{
  "rope_base": 27700.0,
  "tie_embeddings": false,
  "parallel_block": true,
  "optimizer": "muon_variant",
  "batch_tokens": 32768,
  "dataset": "wikipedia_en"
}
Each number is 50 + 15 x the weight over the matrix's rms, rounded and kept within 0 to 99. Layers, rows and columns count from 0.

# q: layer 5 attention query, 128x128, rms 0.144, rows 0-26, columns 0-127
# k: layer 5 attention key, 128x128, rms 0.152, rows 0-26, columns 0-127
q0:46 51 61 47 58 40 35 38 42 57 44 62 53 30 39 57 50 49 35 59 29 54 55 47 39 43 55 44 56 59 41 52 58 48 41 74 72 39 53 39 41 53 49 44 49 35 60 78 61 45 51 43 48 63 43 65 59 57 40 44 47 55 48 53 48 61 46 31 40 43 59 64 58 36 41 46 52 45 58 57 34 53 73 50 60 63 55 55 58 49 53 41 39 58 61 60 52 62 44 43 54 57 50 52 42 46 60 65 60 39 29 61 42 48 55 56 45 41 51 50 52 39 34 52 48 37 38 49
k0:48 71 43 42 48 53 44 49 50 60 40 31 45 40 55 43 41 30 34 63 48 42 56 58 66 53 44 44 56 56 58 45 66 53 57 46 51 46 42 69 65 59 46 53 81 47 41 51 46 71 47 48 55 32 34 56 31 31 56 57 47 45 48 46 71 63 50 58 46 61 25 58 55 52 58 40 41 30 55 47 44 44 73 53 46 40 42 39 48 57 39 57 48 49 42 51 39 55 36 62 53 42 43 58 61 35 49 43 49 55 65 36 65 49 55 61 41 50 45 55 52 61 66 39 44 55 47 35
q1:46 45 40 62 29 49 78 69 40 34 42 64 44 52 78 74 51 83 38 37 46 26 67 48 77 58 70 37 68 24 90 33 10 89 21 65 39 59 35 50 61 42 51 49 60 42 66 27 43 74 63 54 67 37 48 55 12 27 72 65 65 50 42 37 59 50 57 60 71 43 34 37 35 41 52 47 40 64 63 51 45 54 46 49 69 27 43 44 60 35 51 59 50 69 57 33 30 64 35 38 71 47 27 51 39 52 64 29 34 46 52 38 88 44 56 19 70 27 23 51 48 54 58 43 51 61 68 71
k1:42 63 67 24 35 20 44 70 51 53 60 55 67 43 51 79 61 56 57 44 62 70 13 30 58 69 55 57 57 57 24 46 41 61 66 64 44 46 68 48 11 47 43 47 57 58 58 45 76 40 77 65 51 36 38 44 34 39 57 70 45 32 54 46 57 11 66 48 68 67 61 43 46 25 59 36 32 41 40 57 62 62 51 18 38 49 64 45 72 22 68 49 40 56 63 71 23 28 21 43 43 33 39 63 65 69 40 66 66 81 31 45 94 61 31 47 47 49 68 54 63 28 43 48 36 24 36 58
q2:46 52 48 39 56 42 38 34 63 80 47 49 35 71 28 42 59 66 77 48 32 25 57 40 38 55 42 45 65 49 34 41 75 13 49 38 72 55 50 66 62 32 53 50 45 50 65 44 65 56 34 52 64 45 33 50 41 46 50 74 53 54 45 70 69 41 56 86 37 30 61 43 50 49 65 45 46 49 40 42 49 26 73 83 41 58 46 53 53 81 54 56 53 41 32 16 51 54 66 48 64 14 51 52 48 67 39 55 54 66 72 46 36 55 81 40 75 56 75 32 62 56 17 10 20 65 42 73
k2:78 75 99 14 14 29 48 46 99 33 99 71 46 58 47 22 51 99 61 11 44 00 66 38 74 83 87 55 58 26 73 39 77 80 16 08 65 30 57 23 56 00 69 51 89 43 37 49 51 01 98 42 81 46 30 71 34 24 74 78 47 04 36 37 84 04 83 74 59 42 71 02 42 51 54 33 21 55 29 76 84 59 54 19 62 19 79 37 99 30 42 76 45 41 54 38 20 51 17 89 71 65 74 45 34 61 74 25 36 55 45 62 36 56 58 32 59 63 59 25 68 41 33 28 32 65 16 45
q3:43 55 42 27 64 48 76 40 55 48 60 80 49 42 45 45 57 72 41 50 32 11 60 56 63 48 75 08 38 72 53 41 65 72 54 51 64 32 44 69 61 45 41 70 31 42 75 23 42 53 66 65 68 55 37 86 66 77 71 72 61 49 70 75 29 36 48 62 44 42 48 38 30 50 67 50 42 60 34 50 59 00 46 55 91 46 45 29 60 61 71 57 72 51 29 27 45 38 40 42 45 51 57 54 60 53 61 42 53 42 58 51 54 25 34 49 45 40 40 58 61 52 15 14 37 40 55 59
k3:69 48 40 57 28 70 62 53 61 71 11 42 45 36 81 60 62 53 51 98 52 43 53 65 23 62 43 79 35 58 33 36 40 57 58 67 39 67 07 37 82 83 24 47 18 41 44 75 36 59 91 53 56 18 60 35 62 42 63 30 39 84 40 29 28 66 84 44 66 61 63 62 51 63 50 50 59 38 44 55 66 33 43 59 60 36 35 81 30 18 22 39 84 44 45 46 64 67 55 57 67 42 43 42 41 35 38 51 53 58 68 29 40 50 40 75 40 43 63 68 19 66 34 00 69 66 52 35
q4:50 46 45 54 59 53 28 48 46 44 65 56 67 42 49 55 58 46 63 27 33 45 38 59 39 47 42 54 62 38 70 61 40 49 66 48 50 49 62 60 47 46 53 52 42 46 35 59 44 51 41 43 44 46 50 51 46 55 57 54 53 30 52 35 37 48 59 70 34 59 63 65 33 39 47 48 60 48 72 39 60 56 43 51 58 47 59 27 49 62 35 59 50 38 34 52 44 53 55 37 49 58 58 53 44 52 57 46 58 60 47 40 51 50 29 56 48 64 44 46 42 45 58 48 42 43 44 50
k4:53 39 41 45 36 37 49 20 40 61 50 43 57 46 62 46 59 28 42 52 71 74 60 40 49 43 46 52 51 47 40 51 61 45 45 49 67 56 37 68 62 42 46 44 49 55 50 58 41 39 48 45 59 43 46 39 61 43 41 47 37 66 65 64 49 38 39 47 49 58 56 52 41 52 45 59 50 35 41 59 53 66 44 63 45 52 60 61 62 45 52 53 37 56 54 64 57 55 32 52 37 30 67 49 38 51 61 50 51 50 39 45 56 70 57 59 49 56 55 71 54 48 43 38 39 33 67 61
q5:57 33 68 50 44 43 52 37 39 25 45 49 43 50 57 45 30 49 58 58 47 69 67 54 63 69 50 73 59 33 62 30 49 62 40 44 42 57 36 46 48 64 41 41 59 47 45 50 53 51 48 45 67 49 64 40 61 30 50 52 46 52 52 47 60 35 71 47 57 54 42 50 30 47 60 55 51 86 36 59 42 59 49 37 46 40 41 55 52 40 57 51 40 43 55 73 25 57 24 50 42 70 58 47 38 32 45 43 59 46 55 67 71 62 50 64 67 39 37 47 45 33 56 51 49 57 50 40
k5:51 35 39 54 71 57 69 45 44 56 62 51 54 52 48 47 66 56 41 63 32 32 49 38 76 44 39 43 28 54 59 33 42 56 52 56 66 50 45 35 72 62 49 42 57 50 64 44 50 37 47 50 46 26 36 45 46 60 38 47 49 40 57 85 26 63 58 48 38 55 60 54 27 54 53 70 61 69 48 38 66 58 60 54 68 52 57 50 57 61 47 46 53 42 52 38 68 52 54 62 62 39 46 51 49 61 64 39 38 28 48 67 41 68 46 51 55 44 38 60 45 39 53 30 37 42 55 50
q6:34 63 37 47 56 36 77 37 28 47 28 69 42 65 42 44 54 86 61 43 37 17 75 66 63 27 53 00 67 45 47 47 36 71 25 43 52 74 43 71 40 32 58 68 29 36 77 24 46 50 51 60 67 45 33 67 48 52 71 69 63 47 55 47 50 44 48 90 48 39 37 33 18 53 51 46 43 78 55 67 14 44 45 75 76 53 63 34 73 67 50 38 87 62 25 48 37 44 45 27 58 21 36 48 33 61 50 18 49 45 69 55 92 29 83 00 68 43 44 41 73 77 52 38 28 55 61 77
k6:50 43 63 34 58 53 64 34 59 26 59 45 35 55 50 31 33 69 38 36 25 45 63 40 35 62 50 45 57 34 53 47 53 46 41 56 55 35 65 45 55 29 63 45 73 44 47 58 44 63 46 40 43 34 67 34 49 48 39 58 70 54 51 47 83 39 64 54 55 47 62 37 55 52 53 67 45 59 51 61 54 59 46 43 41 51 51 34 39 51 55 57 46 43 41 22 55 40 43 56 40 46 48 63 58 64 35 45 51 52 64 71 77 47 81 45 55 45 69 46 67 56 32 20 38 73 35 49
q7:81 30 40 54 12 74 52 66 52 26 54 22 63 69 58 60 29 44 53 49 75 55 50 46 45 77 47 95 40 35 63 58 12 72 53 63 29 34 79 12 63 72 59 27 57 57 41 62 49 34 37 70 53 42 71 47 59 53 21 56 75 58 48 37 47 82 60 30 46 56 48 66 29 63 46 45 58 50 45 75 35 49 39 39 71 28 60 59 35 48 28 76 53 64 48 46 23 85 48 63 51 68 50 31 61 30 50 78 34 57 37 36 46 42 46 52 58 25 28 38 38 30 20 48 44 68 64 01
k7:62 54 46 61 51 60 59 61 47 55 24 46 69 31 38 40 58 38 50 67 62 23 35 51 49 62 17 90 26 68 39 54 44 66 67 71 32 61 45 24 70 48 57 61 46 43 38 69 57 61 67 71 22 40 58 46 82 41 45 47 75 74 27 60 74 58 51 17 66 63 69 63 47 60 32 40 36 35 49 55 93 57 51 61 60 44 38 47 04 30 03 51 81 55 45 12 62 52 47 67 65 48 62 43 54 41 39 56 32 43 57 46 43 49 39 64 19 26 54 69 44 52 21 11 49 65 58 35
q8:77 47 47 45 48 56 56 53 60 59 41 50 16 49 58 56 44 60 48 41 25 52 66 45 19 63 71 60 40 37 59 57 39 30 59 56 80 58 60 72 71 51 76 50 59 40 47 65 13 50 67 31 73 68 70 53 76 41 57 57 58 50 47 60 61 32 76 64 42 31 33 61 91 51 63 34 55 30 34 42 66 81 35 34 77 18 41 50 49 66 44 65 32 40 48 26 30 54 51 33 52 60 51 64 32 79 45 35 29 43 56 37 75 29 64 26 60 26 43 48 34 45 42 37 22 68 33 65
k8:25 55 68 38 52 25 48 57 43 37 39 41 50 76 24 32 26 41 41 53 57 34 60 37 48 52 73 69 51 57 60 69 68 52 39 30 56 57 53 52 50 60 35 42 44 64 43 65 39 81 47 43 44 37 42 51 64 47 33 56 47 65 43 40 46 55 35 27 46 48 63 55 53 62 68 37 49 46 51 47 73 48 48 18 19 47 29 59 58 54 44 74 42 59 66 50 54 35 81 51 44 43 51 82 44 53 69 49 52 36 30 67 73 39 40 29 62 44 29 81 55 92 41 33 64 43 45 67
q9:11 54 53 46 32 54 59 48 22 18 23 53 28 63 41 52 33 63 25 56 63 60 72 30 47 63 77 67 27 18 22 59 66 60 37 57 37 67 53 62 33 32 32 71 66 50 62 61 28 49 47 65 58 33 37 57 84 37 48 34 56 52 73 12 43 45 67 23 71 57 61 47 27 50 41 52 37 63 74 36 50 67 51 50 39 57 56 52 61 45 39 48 50 69 62 42 42 49 30 85 42 52 24 45 61 65 65 57 52 52 46 67 91 68 62 14 67 26 50 67 57 55 55 29 71 44 66 69
k9:65 65 36 72 28 45 46 57 64 46 57 62 43 40 71 42 55 49 51 58 58 56 38 62 42 28 43 74 78 30 36 36 38 48 12 38 40 82 70 45 55 18 45 59 71 65 62 44 70 26 47 73 28 61 40 89 43 30 34 57 46 57 29 27 30 45 35 23 58 33 39 41 63 71 51 46 66 39 54 49 46 36 57 59 46 66 36 54 49 57 41 64 41 57 33 50 19 60 58 71 54 58 48 66 52 88 76 69 47 36 36 43 72 29 49 62 45 59 75 31 42 52 47 53 52 49 48 33
q10:13 31 59 53 84 39 49 34 59 43 48 41 64 65 71 38 39 66 52 40 50 38 67 63 64 42 19 39 19 46 28 55 46 54 57 47 41 51 45 26 70 39 44 62 57 42 54 48 47 65 64 29 49 62 59 30 56 58 49 27 67 40 30 37 51 65 30 69 56 67 72 30 45 64 57 49 66 35 57 94 50 69 60 26 53 49 41 60 52 40 46 55 31 43 59 59 45 31 34 25 73 46 60 41 64 68 62 36 45 45 67 53 97 49 27 55 48 40 56 54 70 48 65 48 56 19 60 67
k10:25 50 47 67 55 61 43 35 44 63 57 46 69 37 68 59 56 53 64 60 42 02 54 57 52 51 37 59 69 54 67 39 58 49 42 23 18 54 29 31 57 39 35 53 56 36 51 69 37 37 40 48 55 59 50 63 34 47 55 44 65 41 35 52 63 48 40 63 62 57 40 54 52 38 62 65 42 36 90 39 61 45 61 59 38 46 55 39 63 61 40 41 23 59 56 56 65 51 58 59 50 75 65 50 61 66 70 34 38 76 76 48 65 23 56 32 53 59 45 23 31 24 55 33 61 56 49 44
q11:50 43 73 34 61 42 59 56 52 19 32 40 67 57 80 42 46 61 37 56 48 40 27 58 62 60 78 30 44 42 67 69 59 55 47 53 38 43 48 49 31 45 46 37 66 57 40 45 67 48 76 32 55 49 61 25 49 57 73 43 31 54 61 50 29 41 57 72 75 36 31 65 66 27 54 76 21 27 16 48 51 77 41 50 78 28 54 68 49 37 41 73 57 65 66 50 29 29 46 59 46 76 33 46 33 12 69 39 61 22 63 72 63 63 09 60 70 69 29 62 50 30 72 62 56 48 64 32
k11:45 77 59 41 69 22 69 49 33 61 61 85 47 37 30 49 91 49 58 69 45 37 40 50 88 45 54 50 48 56 67 55 45 49 53 44 38 73 38 47 24 37 54 60 45 58 80 38 46 32 72 56 66 35 48 48 45 45 29 57 41 44 39 29 58 42 41 53 43 50 54 58 71 55 35 47 72 32 64 51 51 49 70 69 29 33 39 47 39 47 17 49 36 45 54 58 44 61 80 52 89 31 64 17 57 36 83 43 65 39 58 51 43 34 59 31 59 50 23 59 38 43 45 47 21 63 58 37
q12:31 45 28 55 60 52 40 48 57 74 47 73 53 57 69 65 81 60 49 64 63 39 59 49 44 56 83 34 30 61 74 37 63 51 70 69 72 61 67 23 28 32 53 44 50 56 57 58 33 61 28 17 47 31 39 32 30 41 42 44 19 39 43 55 52 38 64 60 64 48 72 34 74 55 53 76 62 35 21 93 25 45 49 41 66 51 38 35 70 49 56 42 47 41 55 59 61 62 45 42 58 77 52 42 58 43 62 55 42 41 57 44 44 46 50 74 54 41 57 43 21 65 61 49 42 30 44 50
k12:51 31 79 57 57 13 63 49 49 64 38 35 50 47 61 61 64 61 88 49 44 39 38 45 46 33 57 38 46 16 45 47 57 45 33 66 61 43 36 34 29 48 54 45 68 62 37 43 57 58 38 32 55 46 50 27 28 70 75 49 48 71 66 53 71 53 50 33 64 58 62 59 50 46 36 53 50 52 48 50 53 53 26 68 48 53 51 70 70 57 49 45 38 61 29 53 72 46 59 52 54 70 58 24 72 43 76 41 32 51 40 36 51 27 45 54 52 52 64 39 59 47 53 21 53 42 48 57
q13:41 42 32 63 50 30 35 42 65 63 37 40 51 65 51 14 68 65 32 53 70 28 88 39 68 34 38 67 57 62 34 31 64 80 58 56 59 58 48 62 44 31 49 49 40 31 47 60 56 61 49 49 66 37 70 47 30 33 67 22 60 66 65 59 39 49 68 82 88 27 45 55 57 47 45 42 43 39 32 00 48 66 48 57 71 30 66 28 40 32 66 71 66 45 30 39 38 53 81 47 52 55 43 49 34 52 66 52 34 36 47 55 58 10 60 71 37 62 79 77 39 64 59 37 60 30 33 63
k13:31 51 43 19 47 31 56 65 44 49 35 32 36 64 50 48 74 46 51 26 48 74 33 48 78 53 32 73 76 69 17 47 80 37 37 42 67 62 44 41 46 39 67 81 51 42 56 74 44 40 69 46 55 63 48 56 37 59 51 68 52 45 44 55 59 65 33 48 29 55 31 79 71 22 59 38 47 60 50 49 70 37 65 56 75 24 25 45 61 24 32 64 42 64 49 60 63 30 35 64 67 43 38 52 41 50 55 35 34 44 54 54 55 39 59 62 33 84 19 68 77 60 40 42 32 52 42 52
q14:39 60 41 54 45 50 60 61 76 52 52 67 58 35 52 39 73 46 55 30 33 44 54 28 60 66 58 51 37 59 40 65 40 20 65 55 32 29 60 79 70 54 42 21 66 48 71 48 38 36 67 64 69 52 49 61 57 77 22 38 34 70 64 52 32 62 43 63 53 43 42 56 62 36 48 53 47 50 48 53 30 49 39 55 42 47 69 37 57 53 30 66 41 33 65 30 57 68 54 72 47 29 19 54 46 40 51 72 22 49 30 46 60 40 36 63 51 36 49 27 47 32 32 74 72 61 54 56
k14:53 51 33 22 30 64 81 81 46 39 53 59 52 62 37 43 70 54 46 48 20 52 46 26 27 41 41 54 39 20 41 56 63 77 49 38 34 63 70 75 73 40 51 55 53 30 70 27 45 68 52 52 58 18 70 53 33 40 32 41 52 60 67 56 52 60 51 55 36 54 33 81 41 65 43 52 27 47 53 66 70 69 21 51 63 40 65 67 33 53 55 31 40 42 43 33 29 44 32 48 48 68 67 42 31 73 74 57 51 44 42 56 54 49 52 48 56 66 41 60 47 61 53 38 53 46 57 66
q15:41 37 45 52 67 63 50 21 43 45 42 47 60 65 30 64 53 22 60 61 39 47 79 69 33 60 58 50 39 92 56 49 60 29 67 57 57 66 33 76 53 60 44 63 43 62 53 47 47 47 57 64 19 23 30 68 79 40 38 70 51 51 61 55 54 73 54 68 55 75 34 51 63 00 79 54 52 42 51 54 07 53 59 37 52 66 32 37 57 51 57 32 26 46 61 36 43 51 57 41 69 43 42 56 26 72 48 63 53 78 29 67 58 36 53 38 67 45 56 48 47 32 53 36 38 24 27 43
k15:56 31 60 57 00 41 46 45 39 65 68 51 67 70 59 55 56 36 52 50 37 34 66 20 27 75 66 49 59 58 47 51 18 56 33 45 38 66 36 46 47 54 50 56 69 52 20 45 45 42 56 53 49 28 32 50 45 98 44 66 64 55 29 46 47 42 70 61 43 56 48 81 47 62 38 43 81 58 47 46 53 61 49 37 50 40 62 48 60 56 78 66 52 23 39 43 48 40 52 53 36 30 40 49 42 77 35 78 62 58 42 44 78 50 29 33 43 48 60 66 50 62 71 36 30 42 40 38
q16:75 40 45 43 34 46 47 84 32 45 35 61 21 51 40 34 86 46 83 47 47 68 87 41 46 60 40 56 60 45 45 37 46 47 61 61 43 34 48 40 19 59 46 40 29 41 45 61 63 64 34 59 49 66 59 22 40 22 41 64 53 73 71 53 45 38 45 58 35 59 45 47 56 61 63 43 31 14 25 48 43 41 40 67 34 42 42 42 57 71 71 49 25 35 51 24 87 58 41 35 52 35 75 27 47 52 60 80 49 73 58 42 56 71 61 28 68 81 88 17 49 59 53 39 73 78 51 56
k16:81 36 67 34 70 33 58 56 30 35 15 56 50 58 52 47 62 66 43 52 62 61 49 50 60 47 21 58 44 34 50 53 40 35 18 41 55 59 69 54 72 48 60 46 33 51 07 44 59 69 38 46 51 64 42 14 48 44 37 45 64 33 53 39 50 41 43 41 39 48 46 50 57 50 50 51 63 27 48 56 50 70 42 28 70 57 71 38 60 62 89 64 42 26 46 62 42 87 50 71 54 48 61 59 54 36 15 47 46 48 46 56 33 79 67 66 66 64 52 47 50 58 84 35 42 30 39 49
q17:48 48 40 58 42 60 45 52 29 59 63 56 52 83 60 62 48 34 49 47 09 74 55 21 60 78 33 61 43 65 52 25 28 32 40 65 51 71 43 63 55 33 36 55 39 53 83 20 14 62 58 59 52 61 42 35 50 56 55 69 51 75 57 57 53 66 50 38 52 17 64 42 35 84 60 58 75 41 28 45 27 63 70 43 14 61 49 45 36 33 72 50 39 39 53 65 41 51 34 45 29 67 65 37 60 43 59 52 55 52 43 58 48 43 68 60 56 57 35 80 38 57 47 39 29 56 40 42
k17:63 36 53 46 64 45 49 50 47 53 37 32 48 75 62 53 38 66 37 58 54 72 48 41 28 59 49 78 66 39 37 55 68 65 59 44 41 51 44 81 50 49 76 26 62 45 59 44 24 61 60 46 61 23 38 44 43 65 64 62 32 39 27 47 49 43 62 43 59 64 54 16 49 43 37 50 63 61 55 41 38 42 51 35 53 39 57 39 56 43 58 53 58 74 59 39 55 68 37 43 57 60 49 56 40 45 74 49 16 24 73 38 67 44 38 40 36 51 72 44 19 26 48 54 34 34 65 76
q18:38 29 36 38 12 61 72 64 50 41 71 49 40 83 62 81 34 43 35 35 69 60 52 60 78 83 54 60 51 71 33 52 32 38 67 81 45 28 68 44 55 36 68 32 40 57 55 39 58 52 48 55 23 33 93 44 60 72 93 56 56 49 30 31 91 62 82 25 49 46 36 39 41 49 35 18 52 53 35 41 59 65 52 56 61 32 38 42 40 42 70 52 33 48 53 17 73 51 33 48 75 26 67 48 17 75 46 57 38 65 57 31 91 36 35 44 45 39 65 57 45 47 48 44 53 66 36 30
k18:40 45 50 35 73 65 58 74 46 53 25 25 77 69 02 44 46 39 55 63 33 69 40 54 40 55 52 68 35 53 52 80 51 34 45 56 57 47 57 38 67 43 48 28 62 33 42 42 23 52 69 75 34 53 32 22 39 58 40 60 60 47 58 27 28 53 37 47 62 55 46 46 63 58 51 20 34 36 64 40 40 57 43 49 07 67 23 54 61 61 64 52 60 82 60 61 55 44 44 72 41 21 67 84 47 49 59 67 36 49 54 35 47 70 56 26 24 44 77 46 57 71 69 49 61 44 77 33
q19:46 44 26 18 59 47 43 47 50 50 55 67 41 47 61 55 44 47 46 73 43 56 40 50 48 40 47 12 41 38 33 63 42 45 42 73 43 31 53 56 37 28 66 34 19 78 76 46 53 76 36 56 64 48 59 37 68 60 61 31 31 38 34 51 11 69 80 39 48 81 75 51 53 55 46 44 47 21 53 32 46 78 64 60 64 42 64 60 42 35 44 46 65 43 43 64 55 54 52 67 38 48 50 44 43 29 77 63 55 21 70 61 49 59 42 71 45 40 41 71 57 58 68 56 32 66 45 50
k19:51 47 50 31 41 47 38 38 25 51 67 46 57 70 49 94 57 63 79 66 57 48 37 77 63 43 22 40 36 62 30 27 40 54 78 52 41 62 51 41 53 49 43 29 57 67 75 45 62 36 52 60 17 23 53 47 41 72 56 55 62 41 40 56 43 54 36 35 57 41 40 31 66 43 56 54 68 36 45 59 51 51 45 55 55 64 24 53 67 26 36 60 54 60 57 63 53 47 51 39 71 60 63 38 37 50 75 43 55 34 72 68 37 46 31 50 56 41 54 31 58 47 48 42 43 59 54 57
q20:43 51 50 25 49 56 72 72 42 31 66 76 25 69 35 43 74 63 38 53 32 33 54 73 98 54 33 66 49 49 65 62 58 61 37 44 31 49 61 29 22 42 76 54 67 50 53 56 52 60 42 34 61 58 58 58 58 35 32 61 69 49 34 55 37 68 44 39 66 44 59 40 50 50 67 44 53 48 98 53 51 52 60 58 47 29 44 50 58 21 22 50 20 63 48 65 59 23 73 55 64 47 33 34 65 55 63 46 66 23 45 56 46 24 45 41 43 48 32 49 56 28 32 52 38 31 66 69
k20:72 32 54 61 45 56 38 30 46 38 53 33 71 53 39 57 56 49 51 55 78 34 64 45 68 48 33 36 64 52 33 35 53 59 54 30 37 56 46 44 60 46 23 52 75 39 41 46 33 51 76 15 76 42 04 82 43 33 46 57 56 57 44 60 59 62 39 56 72 31 65 71 57 34 31 33 60 48 63 58 30 43 30 50 46 55 44 59 27 76 31 42 44 42 52 66 48 53 54 49 66 67 60 54 46 41 50 36 39 34 41 52 30 42 63 63 61 41 51 48 31 42 39 94 78 54 61 45
q21:63 62 40 54 61 59 51 47 65 24 72 00 48 47 64 14 52 49 60 59 27 56 70 49 56 54 66 20 53 42 50 57 55 57 51 75 49 47 33 48 73 67 48 58 18 64 49 52 18 32 17 26 39 50 60 16 68 54 36 40 44 42 63 60 37 56 57 59 31 48 56 47 56 34 29 60 59 89 43 84 64 40 46 61 53 55 70 25 42 59 30 49 64 73 63 68 40 18 63 73 37 38 33 34 63 76 50 63 74 51 45 57 62 25 49 40 55 59 66 39 55 45 50 64 46 52 42 15
k21:68 33 37 63 54 64 74 31 35 46 37 59 28 69 56 35 46 67 69 44 40 30 47 61 47 61 47 53 75 53 73 50 59 66 41 64 70 54 49 72 43 47 48 72 77 41 65 65 58 53 33 57 66 35 43 30 57 47 36 78 75 40 56 53 48 54 74 51 54 20 59 56 33 49 55 53 47 24 58 64 76 68 42 38 38 62 26 59 48 28 26 57 45 46 58 33 44 48 55 43 53 55 11 41 21 52 29 39 82 58 76 19 69 43 63 30 30 42 61 41 38 55 52 36 62 41 49 34
q22:46 68 66 43 89 48 22 32 55 91 32 50 39 34 58 58 51 32 49 66 48 38 51 61 82 54 47 55 69 46 64 39 30 47 69 28 24 35 49 64 72 77 64 41 33 53 53 35 59 58 35 27 46 46 43 76 23 48 19 57 44 60 37 46 40 67 68 57 62 26 57 54 63 56 50 43 60 32 53 57 48 47 25 87 58 55 31 69 31 49 32 37 43 32 38 45 57 58 67 51 60 64 46 57 53 42 68 34 55 54 62 56 50 31 53 23 54 57 43 60 43 29 58 19 62 67 49 50
k22:41 37 56 39 71 62 36 68 41 42 62 31 57 52 54 37 41 47 37 70 40 35 39 40 55 74 62 52 46 51 33 34 40 46 53 48 41 31 50 40 49 51 32 54 47 71 42 63 58 73 67 49 74 53 75 48 44 72 35 60 64 52 53 54 29 29 54 46 34 39 41 62 60 62 54 56 50 59 30 59 66 23 45 41 54 48 56 64 28 57 28 49 44 50 45 55 73 36 40 27 58 41 34 58 73 50 43 47 47 77 26 79 35 57 47 82 51 39 60 40 45 18 90 48 51 68 44 68
q23:34 30 44 70 48 64 55 62 35 35 36 53 43 65 47 47 24 72 59 46 42 37 71 90 42 23 41 47 64 53 46 60 57 63 27 74 66 33 61 51 54 77 26 21 30 25 66 47 42 65 70 44 58 55 48 69 47 51 37 88 53 69 27 68 27 48 35 60 48 30 35 66 38 33 20 33 67 66 50 44 64 58 59 53 57 50 20 41 55 67 55 61 44 59 17 63 43 36 53 55 28 68 49 37 90 55 68 61 73 77 58 27 44 37 55 74 29 40 31 27 50 54 50 44 45 37 65 63
k23:20 54 60 64 40 63 40 55 17 61 65 33 52 27 51 44 32 59 50 44 47 27 72 47 48 42 22 52 54 59 36 59 70 33 42 54 58 32 72 54 59 46 55 74 55 34 30 36 40 46 50 39 63 33 61 46 34 38 66 61 60 62 46 58 50 50 70 56 62 55 52 36 33 57 46 50 42 53 51 59 63 25 68 43 39 54 97 65 29 44 54 43 30 45 50 65 63 56 46 56 67 45 36 51 44 52 52 40 77 25 55 42 71 64 56 58 41 33 76 55 75 51 33 47 27 70 68 41
q24:36 53 62 60 37 78 29 54 69 26 52 56 76 52 41 58 68 58 57 29 27 46 43 80 51 58 80 38 25 45 28 47 29 51 36 54 45 39 69 37 49 22 52 45 57 41 65 41 49 47 74 59 51 42 64 26 20 47 41 52 45 33 45 46 33 38 99 67 71 39 52 56 39 43 69 62 67 49 48 55 73 41 49 51 54 65 78 44 42 55 48 66 59 47 50 61 64 50 48 54 20 63 39 63 45 70 41 62 36 69 39 40 24 32 39 67 39 99 62 42 60 57 73 35 43 50 33 39
k24:45 32 47 60 39 58 47 38 28 62 38 65 38 72 53 39 61 57 19 62 40 57 55 71 69 17 59 28 62 69 44 68 48 63 65 56 70 56 48 57 52 64 62 51 49 33 64 53 37 64 44 45 50 41 53 57 67 49 20 49 47 44 52 38 71 59 45 34 51 59 26 36 83 68 41 37 40 57 68 48 50 57 38 53 33 55 40 59 52 43 36 46 47 61 19 73 63 37 57 59 44 32 61 40 62 63 48 58 48 32 50 51 44 29 66 53 61 52 63 64 51 26 26 22 47 61 63 38
q25:10 47 54 64 38 80 53 72 28 56 53 58 69 53 46 55 54 46 44 60 21 29 59 45 58 41 48 51 72 37 54 46 51 27 27 48 56 55 37 60 50 51 60 59 56 61 65 66 61 30 40 38 63 56 41 73 31 41 57 10 46 65 28 76 75 45 56 56 61 66 43 53 51 49 43 57 70 53 64 62 64 52 61 41 21 47 56 53 66 29 33 64 60 52 60 31 79 29 54 26 60 66 46 30 20 32 72 33 53 55 45 30 63 53 43 78 47 41 47 75 33 46 48 56 44 68 65 40
k25:36 45 42 57 46 75 45 42 64 67 56 56 63 56 38 57 71 62 63 46 54 28 39 68 57 53 52 66 62 37 60 42 68 34 34 74 13 52 63 52 58 45 44 35 40 58 55 69 38 43 53 47 61 64 34 60 44 43 62 57 44 68 49 44 41 70 41 46 52 31 32 39 59 49 26 39 71 72 37 26 69 37 31 52 45 48 45 41 49 37 72 60 40 36 38 42 97 43 55 26 40 17 85 58 43 41 60 47 35 35 40 40 57 37 81 55 54 39 50 39 67 31 56 56 73 63 64 48
q26:71 65 60 51 71 42 45 70 49 76 40 63 44 45 41 53 42 59 42 53 50 41 45 51 49 34 34 36 27 53 67 45 50 21 34 45 54 50 69 35 59 46 53 57 46 29 20 66 45 40 46 68 41 46 52 44 55 54 66 86 59 64 51 49 27 60 63 49 37 35 70 59 42 42 53 67 25 40 54 70 46 51 48 31 30 47 74 58 21 41 53 53 79 55 76 28 61 57 39 68 57 64 32 69 47 48 32 49 73 53 48 33 59 45 35 64 52 40 52 46 50 55 47 68 23 55 49 68
k26:42 54 38 50 69 32 45 35 66 58 54 49 40 61 75 39 32 29 47 52 39 38 57 49 32 79 40 54 39 49 51 31 48 40 89 45 37 60 59 60 55 69 30 45 26 69 47 61 44 57 27 59 43 30 48 81 65 47 34 50 38 53 47 51 78 49 61 40 53 41 53 58 57 38 43 23 44 49 57 45 31 56 43 44 50 37 52 66 49 48 58 46 55 68 54 70 43 24 43 47 64 70 61 42 50 19 62 67 53 60 50 65 64 57 70 43 63 65 65 53 44 57 38 43 44 44 55 27